Weights of a small transformer language model.
Architecture: no biases in attention or MLP, some layers without attention, exclusive self-attention.
Training: a variant of Adam for these matrices, 147M tokens, 4480 steps.
Each number is 500 + 25 x the weight over its row's rms, rounded and kept within 0 to 999. Layers, rows and columns count from 0. Numbers have three digits each. The size before them is the row's rms in percent of the matrix's.

# layer 4 attention query, 192x192, rms 0.0841, rows 177-191, columns 0-63
117:535512559521520497502509539496465501533465486530532500514548491484489503516497495525535502507488515456457499501508501494485447524526493499472479491513505501476477481506524517529507541477542475
091:500481501495524492536543546510492483455503480509496477540523478490466540513491522523507494501501489491520478540488448498518522495512502479523518503488452478525479483524510486493507497489485475
085:501473510500493501488550509486533504468517519496476497527465480506470472551491493531505474496505467522430488517527507519513497512445458497475462532492475500485503543500516557501543492503471450
098:503422470542534523463527521492529514516505472514478507512439493507524522531522457507491506472496460532526509516493483494539499534480461534503496489466467495490498546466502517514518503460479493
102:485520536484438500521493467528496482520513525550459448490493438530524509487506450522504516485496496504470477491526541513501501469501493477496544530501488520514524558509470468501532502535547528
082:485528468496476502489555499525530498506488529471519468464516533568474471524531509485554492500497491487495468533484507516475493456488529541517512522521495479505478519481506541524492472512472469
093:469489501538479552485499533484525492486531495494471493479481538482461486495496524468516543511497478507470502485506521516447507463527464490501462490499500459495503514489459530540448512521507487
100:496540527528500514533488464493495485535493506503531482500529520525514459463467486549489471519500517501467495457493476516492489512450493529458475499507447483521459508497489453499520494505532497
087:503549511483442531570507524504510489508536455484570510530542502426518486486475455477537507480495533515470474495455495486506506496503541497457478518519484511484488513509505523478495491526515468
099:490505409457544480517519490505491475532525543498494522524496468464506512519550507477500499521494537481506510523473474487447480527492515480505524487513450466487512525509505498526504519476471506
086:476450538542529512469532534560519524510468525511503514481503515551511479518502472507482507477514456485505515508478517480532489493509500548513525510479508494508513462459478487512548478476512526
106:503491503478542512532485555495502488483538477504481473509547502486512513488500513507505556516510546537508514528490479474469491521533510457487482522512496463513511488510474475479489462513489507
091:502449524565496519506528569528474501541487493504506519448476546476491550473449474479472534455475487484487490503518485509510528469521527509502546533492497516511497491504462502516505489499513534
094:544509497468520505483516458474518487488527491492471448495481452486534505511498470528459492467478492527501490515517489513498492494490474488514512509499522529523501570458513538496523505525502519
095:510536497485487483511471502482507479494507527544534534499513492476559470496474497493509451511533434515504478474507497491504489496474500500453476496540479507511517514527496512478514506512503483
# layer 4 attention key, 192x192, rms 0.0861, rows 177-191, columns 0-63
049:496495523499518511475523521469537540521521480514504490472452513475465478493502482525502509487490462492474509503476533501517498493514514495473516526525471506492489502512506525502505482490534482
082:471464537501539491510542534527513511490515468542518484481509517497513492540533494524563492465483472520537470545513550473478547523511510523536494504542534514463492494496536554489505494491468523
085:494468498505490524466516449507461485520588481481516516480527502531534508499503526522534531454492511490508508539487513481492538508478486539535511515481490514505501540525533498499465499516481480
094:527500500498495494468478515506460446496536515528540497473523453523480483524509504443509506471517513506537480474455493498519545508516542513502520477472528504497488528549517465527484514514494477
094:526496479531463541530433448492521452470526548471508554525459513533509506536474466516493493525492544478495526504512468472511423495481485484514520542557471485503471529514507478506550506538494509
080:517535490469459535499521509507460460528585523471508503507441539540517487472524489487517505482513510505473506501491460538458496457492490506508535484534498490504499506510465472512472490500505484
089:496546473499481531497469509461488505505489484462505510501504527568497477471528472468524525501464523491475504503428488536467479491487535514492511475500493510482477510513475531516469473546469519
095:520509459528510508532510444500484516531515473535492507531534501447519482491470522499521505503530509503431502499508514489552454488472500514474502490518485512518468515501524515540485460497515521
084:501500498500478504494505499524466557525482473476521482534504535470546437514468496477472477498459480508497512491493549525487501480497491540495536523542519539512520513496486496519523465496543508
097:485519499503464447521507513524456441500479540516472473482522454461480500477524500499541509500516515497534487468511497474484521517505546494498492500518507507532498488483514481530478522520519480
082:487444515492510530482517499514521495567528521494496511476488503521458494540489568498494505514518482506480490480501478494505485521507471504488486531470496468505462484498474509517518494489483497
104:487519499523518456484515473491524543527486484504512475490560502510463492519515505488542482497472473462481476528499547524453517518503536485512501483487523479507510521462492532472519504482495572
085:498466514499506543517491498503524468492516511512532515518517517512521522490531479497533522538467509523521515492529493504531454512484479549498486498513501504508475515527490571500550511551517514
089:532543489520478500527462454485489491434507538491511517467513445509507508544496462486491506499511515462541473512470470473528470521464491519503514498511485524492496532539522447485510524546521552
090:512492493534496480514479501480470523459502510473486528560501484506500528464499525483473463495529486492483519491507479469498461471507499477486540516503468513508523498508489506498499521475484458
# layer 4 attention value, 192x192, rms 0.0795, rows 160-191, columns 0-63
084:518478521471504493502480499499552492500491500480484457512522488503506509481500512524473511452505490488485493458490492508523522497450527455453522507513530549512548510531481486487513484482464512
086:530508509477520508498533510517479470477469546510463452493532481524497473481534480477467532529486491479511537483506485519504484474552510550500501538474463524494476498536500498500523462506488549
088:523486499506530471476508511455472498526512487487523541523470533491471451516491495475524533497524489500508510492515480506491492493561446530562508519531506466525489563520501523465493498532516483
092:510485499509489498482517520484481486491480507508488512498450503525505504525501505454517509531510488471507488442500487526504498485531490491507506485482508480489467517526490484456482508547506516
084:501551471507517450471472506496481503508423561508474495513473469537477521468492518521484574550495482498506498442488510523498464504534477515501484481455473503498477501538447485497518472528516529
078:488443491514465525472494492515536523471490473525489493496472487531530483504489496461462528476509485504509544527523544469504479484504499501508524516486457487513513520501484546531514505475499465
079:498520532508540520474540512488482480518526469504496495479489552496488523482489503528486486503477526508482522463487476474501465517484499504500503501496494456498538474530489433518507504480502463
088:481479501508494508501468487532532507524493467503500489465471469500477450543493500475507473485472495486522496484514537515515512518462536494497479540484535500467530471492491491508523477487484524
096:508515502481464495506520527486519498505554480524506490485521496471508505494525513538487462433514549534486495504475496507520531523472509524509464539546506513498530476521479479447460494515507477
090:509505515512496507547481503514491481493516493503493517524537495490459457493508485468467439503510582508480492530446475458477471494551470513529477483501536487484485520464535510533473514491526541
084:493461453501446509489499539505503495488492547495460461472492522525463478523475516492543508490500473501480428469482522499483521482522505472499504474491504506493500544489490499526481539541502537
082:499510530509530495476553528479512496498492515525500529524521505472510515513504496487511470478459499510534476477472489516485492538533516502531483532483484490479486481513506480535522481507499484
088:493483527483491522506556554500503471478536528500534466538445499548483542472527526523486528531490462452534471493512520531529528500461485532483490513489522514541517478551464453509492514470520495
076:517436488475492497468510473520524489510476514470485485485509508539468497528470520497530486471539466471484498498530512495485541501507532492468531507493556490482524541495512510512498524425487498
090:510475500487500491469524477555541473492552473488476525468472489506494504522489489517522460481513461511531529591477534505492495545507481509517502497482514473529508511467518536506491489461481445
085:509538487518485487531516488473494509476519459540505477476519512468520511533510507501499485496471531477503510490464488488555486490519480515558488484508519522509480491473523484493513486531482500
087:484560469507492474526526505502454499525533511530506519467508512442501499482534466455452507495509546519485511467467487509491469528495521540539448499466486499502472483526466469514477493525537495
098:496485527487520478487552567500525499502484530494504513527512486515540536467551540562499519468498467519471481469529496468495488497512535493468483508498476509543517477523504451535509546495455488
093:511491526491473510502522499474472465502463590516507514550522479547521517449488513551524576522497506500531539477485477535487528480497508535501505475500515513482496517480501474490541541507500519
088:519465511505539458468508544478482468498514517497536522540454505503452517505527477502500538534535495469503521500512498529473523534470509469503506520494491472519536490531500564489482518496486489
085:496456494505486514479486528530452499477502544531451469508502515526493523502500517486483514529498509515510461389488482515496500453535534494480492484507513557497477477537462481512487515490497517
087:501500493524537526493489525532497480534484487495489531505464452485450467510515463483517492564519501500485495543520474512464498487516518500471494496516471490467468511477488488492479453496504459
090:477511505479445495558517483486472481485512515520509519484504521493544483522539508448537483484461530509503463494491504510502550509469536575547476475522481513489518478518511500531513489537490476
080:528497485499450509490461507478498487500471506497449434446447489517515531477484530514499530495514463514499484422483505523514513507464493469486516514504512545555510495528500536511479467516467479
087:515486497501550489471524527524536482469486537473506517581504469478465482489472462505527482530488460490499535571550506520447522516559484508475509484520475486457517522479486501501484504468496505
084:489504483476466502488534474516480541458515517490484507428494519482538546550476486478496495465523473501469463476496481457482484520538526477471476464524479469512438531499518474496498549523486496
084:532498525483510522481506452514478511468500499490515482487512501523533504502473515534490462523488515442488533482488493447575481480523465491518514508493518503489509535533537487423462525486501508
080:528468499455467511461518528520511479493486542508474501502538450535448486515475492471533550498502484500514460502508504509496553501511532529451517497520528543504532534478497465502486485521484487
076:500477495448441503466479515507508524467508491533481462464474460487515510523459503443514583500498489480504497480522533511535518456437516496467542529525475547489526520513484465518509466511483477
075:503541482515505508518485518560545500520465499491497500530539490486448496477518456481514470525498501454500512550481504508488521506507536497531477495537499481468489492479498504512459426512514540
083:471466513522517507487521496531445483495552465507516515493526524523522520506485462525496471469519540539480527515513493452521482522524468504489495442460485478527499516461514470523486531489517487
091:463531497493511518499508515497526498452514487487498532513547554487487526468448488486526499503473488498463496554508503508489501491498504468482522451488508490520488498462496476546486523480521484
# layer 4 attention output (transposed), 192x192, rms 0.0791, rows 160-191, columns 0-63
087:465510503509506486509479519492456493498478533498526508494489491530511508467512526513506523530511518472497507459503494508463491490521483468517539489471508511512496518449505520523463495562474506
085:470452497522525500479498514455519498497529459497509503498470505518490504515529515504520508514485484527486450503508527485482511525515493455461469454524540431519499487505462514518451509502498539
087:501545461542482490489451477556492530465512516509491502500542528435522550546471500492448457514485484495517504503459470499509483449485545549509492457497513544499483461497544514497480513495482513
096:497502462527502506483463484523493493535510495466528514500503505470443477517491526463500482520459516472461478499489483523489528459513508504484471445511532488492480427515484486508441543490497540
089:502472513517562492542505518540502497519515504479522489523544484517454502470498513507538497540466450468528471478498505499454498458523495477474533509493476498510505446513533502509530521519504545
080:480517465462469486511528450484512504518500449517480471471458544515509478554532525499516506508507496513502508502473499522503506499475484547546488502498521487473502502515518499500467461486482498
081:498513511486539466495467522495449521493508480497500527490546501507484487513495477522535519487534463478521514510489489507532484543504519478527533459540471456524525521517533471480489523462477503
083:475507521487506515523505509458518491525514480503480522484476555505486467528513502485536530519555484522474517494494553489505540518503456515519494470492529458459487554521474513512459503485512501
100:516542527490489515506456496504507480485504516515502499456483499486464504490493479522510563473550533515502505501505494522485508539492494495479521521481505525500496561453480503535513505502497452
088:517482524514453523510495498481537483475510497504510533526468497463500462529470510520466487491514505479517512528497464479544568494498479500470501485515508568507527514529501496486491483477517503
086:469487466513479512502507505498473483549520487505502490508491508507482498525476536442537469515465501475509507529487487512466508485496510477538489457490505470487499418516480456495457528488511537
086:524555525496533475535443496525464472508506506488498513510550474454483495488510482539517482511552495529499487511511487510530568501487497470520505480500480456510525532462498459511529497504513496
088:514474489473490480456493474462555503491505502481515480465486500522439500489512471479528532460505484507459506479525529502496478478492476481471487460478487460504511508523482481510471521487521493
078:492487482551490469463511493499512503562483525484516500502491528519499504516492497479500492512471489476511530511486508509479442452525515505531469437512508513477446460514476481534481527495518511
092:502521490461506487504534497494528498564523503499493450475471522489485512530521477500513504468541516525486533495521509503522483520495507502548509485524500491484509500488466476471540492473518474
082:518527485512555472454451539502458505502517503512491490500537499436506507493467542507534495538486508495513499511432479496474550542535544473491496474505502454501530490486458492543508491489504514
090:513522497486479512520486484543498493496502519514475528486496486485452494479486475525540513484526517515514469496509499505517521566490509508458513504516452542475507518500553523485525508476508481
095:485523537478500465515474474526471450487496518489495512496534446531477524463504498545500521493552471534512494494524498519501496501496502492497534532501479511505536534460506467523518475529528485
093:492469499512490517483508495439522492484512500488496506487506470525506513452515507498464490495458491490481472457545497480464416481503487476480482509513470487536492509504492490503506504552500527
087:518479481530513459525502491531512532500489529474520480479486511474487511504477463500501512520458475468532502448512502507498430453512499512499491434506479562507494444502519496487502532498518519
085:487457515515512467499526529482502517520503496515481542497511520522463437472486491522533474503516495465460493477469493477486557485498483473481509476485512487496505474536511452517461512468495506
088:517484508549487532551511491537505530512486481479525537501518512493472538516491465459474462460494524562490499532535491543514501481469490521497494485508524525502488475506531533471458509482509492
094:493541491471478489473465472489473493483532479515468510456513507448499503481517476507520515494515535554510479503489520525505499577516528463462472517484510471472498502484499493519510507496530496
084:437495482533524478501509515491460508549484510489492499488497531507476468456495539491517524543476489473497511492485473504442492465486503480505504486467486482490478447481502501524440498502487513
087:533464535522522507540536502522506480511527490490531473513515492499505564525531476481482494485489486539502473521514524519522480483499490495520508514538535484533506517508465480483531506518541520
082:527487449508504493484489508532430483518474490513469512525493445478486512475483517497507450511482523510529516538485470517500477528501537495506460487492488506523471465504513505514483518478453495
086:512463461517525500425492528488510514509479502509511492503467518487498490542487541483514500537462515443486504495443499485463494490532529491500492481524548464520481494502448501532462502494458527
084:478474549552534505541506527500479479544493534507515504503511516506482508503493517470511461500506480541484512511513509513475529451480465442539488451506473472508502498491464476525440507510500523
083:472504461507503478486521486450491522507497451524515492460478553532496505524513509466532479513489524495483509491467520510464489494503492497543476471501528444498489492517513527516429502505489528
077:537466540517496535538530516542487494489523500469547486517492474521496538491502475500507553481494493498514501529544510484512521522504496487466512517508500532516536535499467511519550528481529510
080:565508481484446484475507515555524522499487535515455508525518488489491516503474498503461480490475507482518524511447465502542470497504539519555469494500454512496486511510535481482529480460490452
091:532484498476494497497544494522468494487486513506507490538540447506565523505504504484483447479459515483519490533527477483546505495502522513554525542512446503526523490505539488455547479497517502
# layer 4 MLP gate, 384x192, rms 0.0861, rows 0-39, columns 0-63
101:458494515504501494500454502507518491497514502478541490466495534524497470489492518505478470475506469517493497497484483525516495475441485495477492504484537509472513491523510468511512479545485520
095:476503521447497537485501522502525484491532469476504540481478480480497494468524490545507528487516482534500465484532506498491535492470459507529497502515479513534511533519516488471499491503473532
104:519511466486527482471492520518509518496446496544498500489462492535540502474501460501445483475496480530551520520502451490517504492488491563497468500492482537511481525530473457479443470542472537
092:523488525487484521537448499497525455480492496506465528549539470511501492515479503520512501490482479495495536514514500495502522496485530512469532487492552464531528485493532496471509538500478561
109:467509519520512492485474496473467524517515510504494489483508447538500483505505522513527488461508459480510532464530470573500464508478485512506515507518503537502435491534485535468461508484486517
096:509538520508476509438533445513469469508564508506456476487516475488488484501481505514470501503496531503507433456500533489514469519516513525521471516524499487531529480481504495488462492557487502
102:476466496516517498504484542529496464499492501441513488507538501522512498496506526488482518560493500528535519531475465502458534482464514473451464514503503463515507477503453522502468462487492517
093:487513505499493532508493530513471482496512496506515506460489511514493462472519526550483505454489505487500484474498449551550494497457496491465522491501500529494516461540529525489472489544468513
100:506516545482514482506559482517495511496526474486475472529507487503501479499508507519476515498537509544530477466475507572503481501530518482519441477516505504503503483501524487476473454493496526
095:481492490462481544512478550479476518494494476481496514481508492488504506483495507529558514487541474536509515524482475497489533503515514466469512465533496468530507472547485495514499475518469509
092:484533482463489506489463505476483542534561458500522500505497498512523457461445488512457516455478520513508455486460502478519504479540526507486504556502434489479507536508502500511496483538461514
110:448527507478488531471499498538540529493559503504493513485474466536500490469521471459483480466506524513506502466509492500499541510506495551472518515497511527521495475528513470521522458506498501
102:470497480539507521460468501542463521490507507499504500516487504540472476461530527488499514471474459521539525460505443505532498442446497541488517472489477508565530515503432534458476487497529489
103:460525436522466491487474490534520471519523499489463466489435484518466533529524501501466542485514493493466529487485473476523493453487454500489469485531487531496510522503495527501511495517505482
099:448491482503530516477504513534468496516501485489506521486507480513549471521555502497542481504517475508528479509484494510537458527442513498466486491538498491551529507500523531531501492534470473
103:478447527514481518471503483469547514474507570539437494489475460532512484509510511464524472480500491505502538501506491490520483488458487522520476496457494506492563515506512529497488520495488504
099:499483507536518496476476489488487483554530413528453512510522481512506532542536534478559499460494523509512469498503511481512498545484524485536532490510497477495519517479547449488506468509429483
102:476439503490495547512497516479499457498519484527496441468479517492491537495483496522488494459516477542484502504535483521535513501534440473502516478535473531524555527498520541487528512496519465
106:524484513545506478461471445497511489521545535444533477517494472549505518474514477524519481507534541515508465519499468493516540508474488519474449514488487479460501526461517530518465471445539520
095:503530444495475510506497477537510465528512517498522454469521487507469537523501537497499525449485509518526502512554544468524497456480475484511434503531503515511497507500527492500530492453515534
095:491476520470484513492546475574542466456542493474522504513523513490509503512497521468452498471532522474514452484496467507494478497483506465520488488515533537510533459455475472515493463487480484
095:452518554500470511501516488479488523535513496523517535495505492534502469472515507542514570471470533530545496498519472488477481494470470487532521532537554494527510487517446516478467542544513521
096:537469487416492467494479472527483519508519525537490515497451483530484479507501521503492488507467522463493530529468478538535553486463504523474489518504488514515515475509520541531516475530490525
094:491473513495508511546527491531504507505534480507480501489520461509490449475531519516497454529497492520503464477469442490481520490558460508506441494493476520500512487476485489469499505501506503
098:496477511490515520479504501485495505521499491491518505481449519552484500484531477528478506424504522540517534469523511525513514477494482492465557492474479495483527511510530449458520466484469463
106:457504489469507501488483521502501513460505522494522441518455527517503530525529502464491459514497471496510552494512496489505496505477499512463464526498484492486542495515495462493488509488445509
098:456535503490544519496539489501464493447566497473472479509523497495510507522554505526496484515487481492509530453489480461498510481489480501518514505448471525525493544497502473434486511483498515
092:493496492509492495448468497525457517499518490532479434490483522482549465468501490497489537504511511441496495513504471490501487554511519473477490496535438449541520463535504524489477484516487475
099:513507534497483491481487485496529488490491486480508454451457444493476535495516516435478501486505446509525520513511516539514516518499520510507538434486514463526494512505493563492474493484516498
095:468495510543515479470521520530461477481538492493476485507460488500538484515497524490508479508541472495485510474459506544481467501443480475521488504488501532489495512507476521547498508505477485
097:519500499481496474476500509515478471458484488493529535462466503495513487502472506527536535542485506542506486484491526505536518503503459530499524471483534495527514532500507513475463479501490516
099:507533486530465488455487479522517520536504483492480502462482514484513501512486453457519508439538511500460509492483500514522464441513528535507490516526527551477493489482462540485490472499514478
100:471519478516485513456486493504461491505490472506449519480482545533513482505523512476500464497527488496536498466466511499464484474494526500513545510517438493492536459479518465529458508528496508
096:510456462521528469457463458557536519489487479434507458485471457544514464481513488518478535489549524528503536503478488477525504499458513525536519468487534482497478502526483486497449458538508530
094:497479515486488540509491479492498457499473518473504458542451519524496483526499462483523520492506475478505552516466460502513499503457498509450462523477560512512481499522552529535502477483449460
097:475492497478483481473479477469523510477539521523525507468482464544512521465472510519549476537534540493500517487491509521528457479501463541533507515513486510502474500517493518522474446486502561
099:513533469514491515525516503520514491487489491455484527511456463502504481513506507480526485528558440496521540480466446473519510467499460525498496486480487501511537486499504496487481497491460506
104:485527510506471544504503500498485507480486522456509496517546455507475467479484454478482498559518558494483486508469512526529496499514550514490490523527512512495494468492506494525466485492528499
096:481450503458493519489505532479546498479468470513523519497435503511506464495509486459498494501520508510461529466491512483511518478523453516510487484475527471469502515486490509524516464506511513
101:458464486499496516511497455467484503541488494498455473502509518510469529507510469490531481453525509515527521526481477521466554467559483513480500504503436491484541513539532496482509510501461498
# layer 4 MLP up, 384x192, rms 0.0844, rows 0-39, columns 0-63
101:523429501511468500506480556513488530498502507461520514499479470509485479521504514477447505517530478463524502491482533486513489519487521514496495496507471486558533473488504467496532490465510472
098:510466511462508474513484505563496500489475501515554487482478470494520543508514552509478508519464512500516477483530522518462506507482502542513440493507501538496529460462535515493494467481516510
106:514485493505477513499490502509505511509484512521487496550460521481477511498486510522490504462529479528527517500511437554507483498498465487455494482498505497539501520493523495506492504537486474
103:499547481484522475455501482509471455513490529535496510481496513489501508464505485489513490517461519461487501507487502519454525532495504498530503494514432516470484554452504534568482513505512513
110:506488485503510502552526488499540488467503506499535518529543515432508486502538470493481489480483497528481437473518520488485484479494527471483486507493543461483501500526492468509513535549501528
098:525506516509485506513512476478486496460479475529556511454460488506532502451497496485494501517526485477515552447519505508548517493519490469493522538457525484471483492512448482477534470517528512
102:490519527483499510477550505464516495470537479463457511513503513508513472500471474501518516528517494512428509482492510489519446504489463539512497496511482503497470542504511511498487527486484502
095:485480508492461509467468478513569534492462541495521506459498517490466514532523488484493503496532502503486504540502501528501519507513517487520458493442496516482470514492542496479507533505537490
096:494512511473494478504532503504473485460484487546492488514481518469466503509509467474482565505475479515531504537471491490489480492477494541504547482491505510501482441475519504502464489489483526
097:527520494520510500517471516465461473515487509469523538467472434481494552515495474511485492522566482502523470530497520493477522462546506507465473459513496484469511504486459495507524515487481518
093:514487473518522481509519507492555557490519464457502443568460500509477502478497541488502483508484507484471515491514498478492488482486539491483450486529513513512495493495483523536509479495482472
108:501532496527551512479516550480495485457510461460511494518467530514507536529489512520504502471484505444526482491456537486490518460447508484485501487495500462485513510474474517490455481502473449
102:500511512503492504487516470487499523478517481503543457503538535492478517439459502501473557482495479513517546488513520535500490500518454550476528500477505492533487460501495494487470482512475482
101:506491446532479503485540532458532464489498510512520499489517509489489496472511499474493524507492528522521473500511464534436481476513532511472550508481442524493469507521503482476492500516509515
102:507497526474505487475512552539524495503481471504525470512507532484559550517446533517525496507484506537486527512443499456500499514524508510498447479534517520483513469461489502492492512478505508
104:469501466525496458466457477491516526489485524472513482468545472546502488558506468534448527526509493498482483474528538509493509445502504480482513485492462471495469518531477527516487508482527498
099:501546460515465481473483481479507496519521469501507493518489476483507504519526442495492507502503533495461504518514493507534468504499514536509528490491512519494482551529461522493507476462484479
100:494511500489484498507489554485515543553532482465460535510466472481511499501516445474508481484520473500438510470479510481538511510505536533482483539512519533533508509523493478473499526498492457
110:483497523497521483519516535522502488458477497518526520511485512452516474474494551504454517478505470478547482449508490525497508518508497468515499504485533520488513491504518476526529519516492420
091:502504472569529524547488521534481441508483503491463510509526532523523525499517502515509484527501520499528524455511470481494507500483523466490449520512467496517516474563466455481489499510531500
097:496516502514503548495528529480503548503503487465510515549489504501520481499487497509504513468504495496462498490501491533520482459496498514451490544458468501501486518488520463524570497475496533
096:531505496585500513468498518482516507546495527486466484476448523499462503493474534431504470460505513480507512489523500514481541525502484488510511509492488448500495482467498465519461490527466515
100:506499486491525475497535535489545478464483514479517484519470489521494504472561484523439453520509479494503496503501480483516495530496482547495493470493521512492510476516523501485476534471521462
097:521472545515552511519539478470473508520494521470523492485520498497531507501494520508489512513510490500507557498456473504502531507475462511540501463513536533502487501500526541481511549512474534
097:522548490504508511501515490520515491502478508487536445461472463486453515469483440524505468504485529454494496548531462495507523479480484507485557475521475552482524497526499507489493526516519489
105:522510509522498531486476485498534484501512467513543530544496505455482472532471531505482479492530520495480506498509538502494493479532517475491511424478484510526514478499511514564529473502484490
094:494532519541484493508525505501482506495518507458472511493522493465581490485471562474489477499491486513509512495482472474499486479469500461521486494468477528503504478546492547523485521493517470
099:508528499468486494509491492525517491489523490496476523500464487506543482534497512496529503490488515544567485453526487484493515520465463502527493501470469482492487497506492505499484529472506494
102:500506485511492463486497467549474504507511514530490486456486483535522495504502536517535494510434535488511499473555522460518519514524511500478473553540549517459511490468485539523509505488502513
106:519479500516512527515529443460495489471535525521486532508501508524511489468492457505459484481499463497505512481496467550521484449509474488506496495485501485500494512544491449497512463558471514
097:500482489515510482518461478499518530495502514480539516528477507498477508520498448502459472484483503492488454513473487487502507478508486528530556485444533468505485511475496434528539477535475504
099:534529500477471532484504565516497473467510475537526576516456522489543474487453504500515507513490547486494517553466462526478505512537530456447504472500451470508476521500485511541494480473499517
103:512514511480527551490512476520498497522546485498504533485502502509504499526437513495526488472501484484505472489526513496512509493502498508501512552491512483523508481499509478452466456515493496
089:467523503447497513517487562493510481468548498510487503485470524474523527536523471499464484514526479511490508515473476527494491496531498497484539523505462496469535534488500505497483496521476528
096:514502515477483503498477512453544529465540514487474461477519507527532527510464506488519526485482510492507476490517511483425529494486528470517507505485491503526501505527475474510522503489480547
100:488491511484514473471513501517519507509517474506482540506525499470450471491521510475464534496505501516525505496548529532499481465505487511480542558511523487477492480476489495526484471474497489
099:505534505501502512485519564498496517512483506503494528505465508506507535511508567501500541542531471455504536474463499467478459510507498522436519486486522512515490478468480533518468516505525485
104:519504549463505514492472456498481476507460537470527455492536483441502504464486500508476512518456487463478544447503481519487486486474478533534545487469540431508487470529501545533471469491525512
092:467513487515466493493484545492494505497509516517532465532477500478465471493455501472528517520509484463492547520475504491523516494465535446531476476513476492491483548522509504458479514516519501
099:508472484476539525504506491506495528445507510454525528534494488503468499500494453523495478535460490488461542511474486480505497464454523523537474507471500484507540513482471514495528494501524508
# layer 4 MLP down (transposed), 384x192, rms 0.0797, rows 0-39, columns 0-63
102:515503514524527460504485479520512517506535499454444501514512498495506507504535496536439514490493518483552504459490564487510470508523513496546519564510518510499465520506499505509540525484529501
098:459542487532527513490522495499478473530498471512490520502542525525462504504466521510497529512521538521507510452495511477442556496512513510485504463468533515501515493482498537531448518477506525
102:469496484522468494505460491503514499557475526526533464508477523462507459474492492499478488479527500525519531520485416523544431498521499516442470488503511481535519535508504487489453518500528491
101:474506516496520485508534523545480543515456444451454509537531489476501496499516503507487482500489498524506493491530478489516453455508553507490456489488515467473474539514500466561486526544484514
104:521490492468487536511558465535508480478533473517514517509499505451518503490537494522471492510516516573528475499514509501467526463503522497499498521471531439468494525473515465485518505506496530
100:525489496530493517461462519512496495488494481502519519454513513516461487461492492512463490500566471531487492512484512471528480499489528503550540499466506486486525525514477519504461487513552511
098:531488523496509542482470525505478498484483514474507509521544533484502488545480511484498499534554515498467521524509434483460528508493472533464457463511522519535508515508474499516436519506504528
097:475508525538490520516551556474494496495501484488471514527535517491501525482507517513476503467494490464479523503518472481505467470490513493476479480511487491513500494528485513521512509518436501
095:489538562481480490513552511504511491475499549484487473507506484509550478497478530525495523492534537487502494463515481494494512516539497546495501494541485525510523517478525487479523510501526512
096:536506498457508544503459505464489502501491473496495466488513496495523513466465513537528460510473481506485483506529467492514500515514530500499473504503483488525512501539492566482544497523515498
095:510484499454500474498480500497477504509517509547553483502498495478484485501512487505498549480511490508521481520517538489502502535508521514503512492479432495525529507516488508507501521521447518
108:468502515494517528477490515446507469482479499496491519518485560527529515519506498508502544484473507502516503477498519486483523471463515470474498497480495492488510535493506522504498478481474429
101:483472498498442493535447499513511513497471491490512522488467522484476488513499472529483575466522458468531524483465512543509562539488498536514473548449502522523484487513506505514505509513519515
101:501475457494487487495541528450545486474452486509509539512522524468491473470504470465517496515510436545488483523536473511501483496531504497466504474506489505513464504482481470546490519491454518
100:475507472480483532465488498475517487486548521548517558505468516490493500494490501460515501462447458546523499488531501469500480530533460512508457534496484549510491477483492476504481463492514496
106:453483520487470460550491486525519463534453498522519511513519515511469507497510468514506477506539512542496435515516524467523523483488491459458498503490530469501497490506521502515516518502468450
101:548501509506485530495519497513487488510506479508451497505536497517515536558476511524557500527483511521479457493497486476480467488520464561517540497470490511497490480537484477501518454523473491
100:471485473489527470526504514557515522526493487538466515488471478514495515483527515482514527470482485572487503495518518503480496513495512504504523562512504498518470496491488494506524475530507494
104:476499491472519527563528524483495508468501476542504521476514558457508490515506510458473535545489459472519539488492535488463509509491510464525533501504540499572483489511475469477528535547479499
095:507512492501509484442485495530522498557520482483526474489481522482521502521505507469516511511493520488515554529491507488514496475503518514536496499506543518495503518480512464492543456470493465
095:527503517499512553520462480447499510487487516490479538483463501525515517506514509513551503491516473526515546532493442483508562477480499583507500503511474506540472539493510495472527508506491486
097:478519498478514475477529562508527508496523487466472473482528493496512503463498496479448474521486471509473513523518521535539512496501496489509500511513495539474507488465515504514523491494491480
103:501501470449536482477492489460464522462536494538518507497462498515535516481505513492496503498490522506495474503460499538533548513478474502466462483509467501525515523534480526524544477503547497
099:498521469499448488513475470509484470485494525509478456464502517474471535517476495503471508500477447476510502532485498508487505552541452515526571478516484509487540544523461505454462466484506517
099:539471514511444543493453518479495504485490469498494497518481552539493438509535478500513479501563511459461504473478503540495503455473527521494531505489522484486522492507485466473485502496493519
106:536493541491481543490456478485470483511539455542502540477494484492499454507475541495496508497508505537504542466457541500528520509517502471453536521468531527497482489534504504495539477523514524
095:524486510479516464488512507490541507483543510460487508542516473507525463478492539504502501482489482529479465467513542526510524427510467480566440471471531524502476496529476502490536536472535507
100:443474510499496566492475484481518529481520507523478498481468532481520488485522508536481522446516541466509563539494511509527527477484486491498527468502484554487548509502501483484528479500517509
102:502471488461538501515491497518490518544496482491467485536481500477485518463527509539453509487485513495486493515489498518493527515483513491532504498526501540463539496441518512474480520526465517
106:524491496455520481538530496474522498476514506508482493499511481503504510501497498527504546507493488480547493457513537520471465483495472488554562505453525462466445510491539461479557484492493487
097:519513412460464479501495473454515517515487456517524458536472494501501512505511454497473470511551488502460596477483495516505504448523504493504514479456522485558522567500478477444494481515452524
098:554528509491466509486512500474531475488499450490501522490501530521499472464501478505499473461510530495505505471515474435524498512505507493497514459550470525449478489468524474504514497490548501
100:510517511478454516503507526545508470468466562492518464494516473513511534493508519476473505509499506510524469469490513519526512454466538522498469497516512528482484454483446501496498497489523536
095:508490466439499533529512524495518508498509472452481516481468490470516481472509446499491496504536533522492484502468485492559537496533521502468521507498482487519507487495444507478433460492419522
097:493458453498501506537555486530503480563485525532494529480514514478527475477473530475482480523484506500483449485482502507540501491503496555533526458482451534470464482487468496509483528514504506
099:491508523500513473508554499518490515498490489540484510505498453484511460490489505478459523550498477509558497488540534477528456459504478459484529536506499440503517494521486500544499517499489527
099:540547496511530484511518499454488538520505475524517473502510507450508469511504500477483509472511518436445491500482503484475521486494553468517473453482510515500472498476492514502526482520505489
101:456486492466478533508484474466486495483471534474504482509522456498501488490514483484492470538482499451424498526556423505517469485474500515510506518495516470508496497525456543486486481491499496
091:455491483497504474515533478493503495502479512573461484472475500490470504489484490539533528547533519455478503507487515499515510481497511509500524532517472542498504479513472473480443455546536513
098:529487476503465474497488489522473546474504507483492531499522476492492502460476510474502497488471483506471493470509567524582505501478511544544530522484538482492513496468515513507556472546487508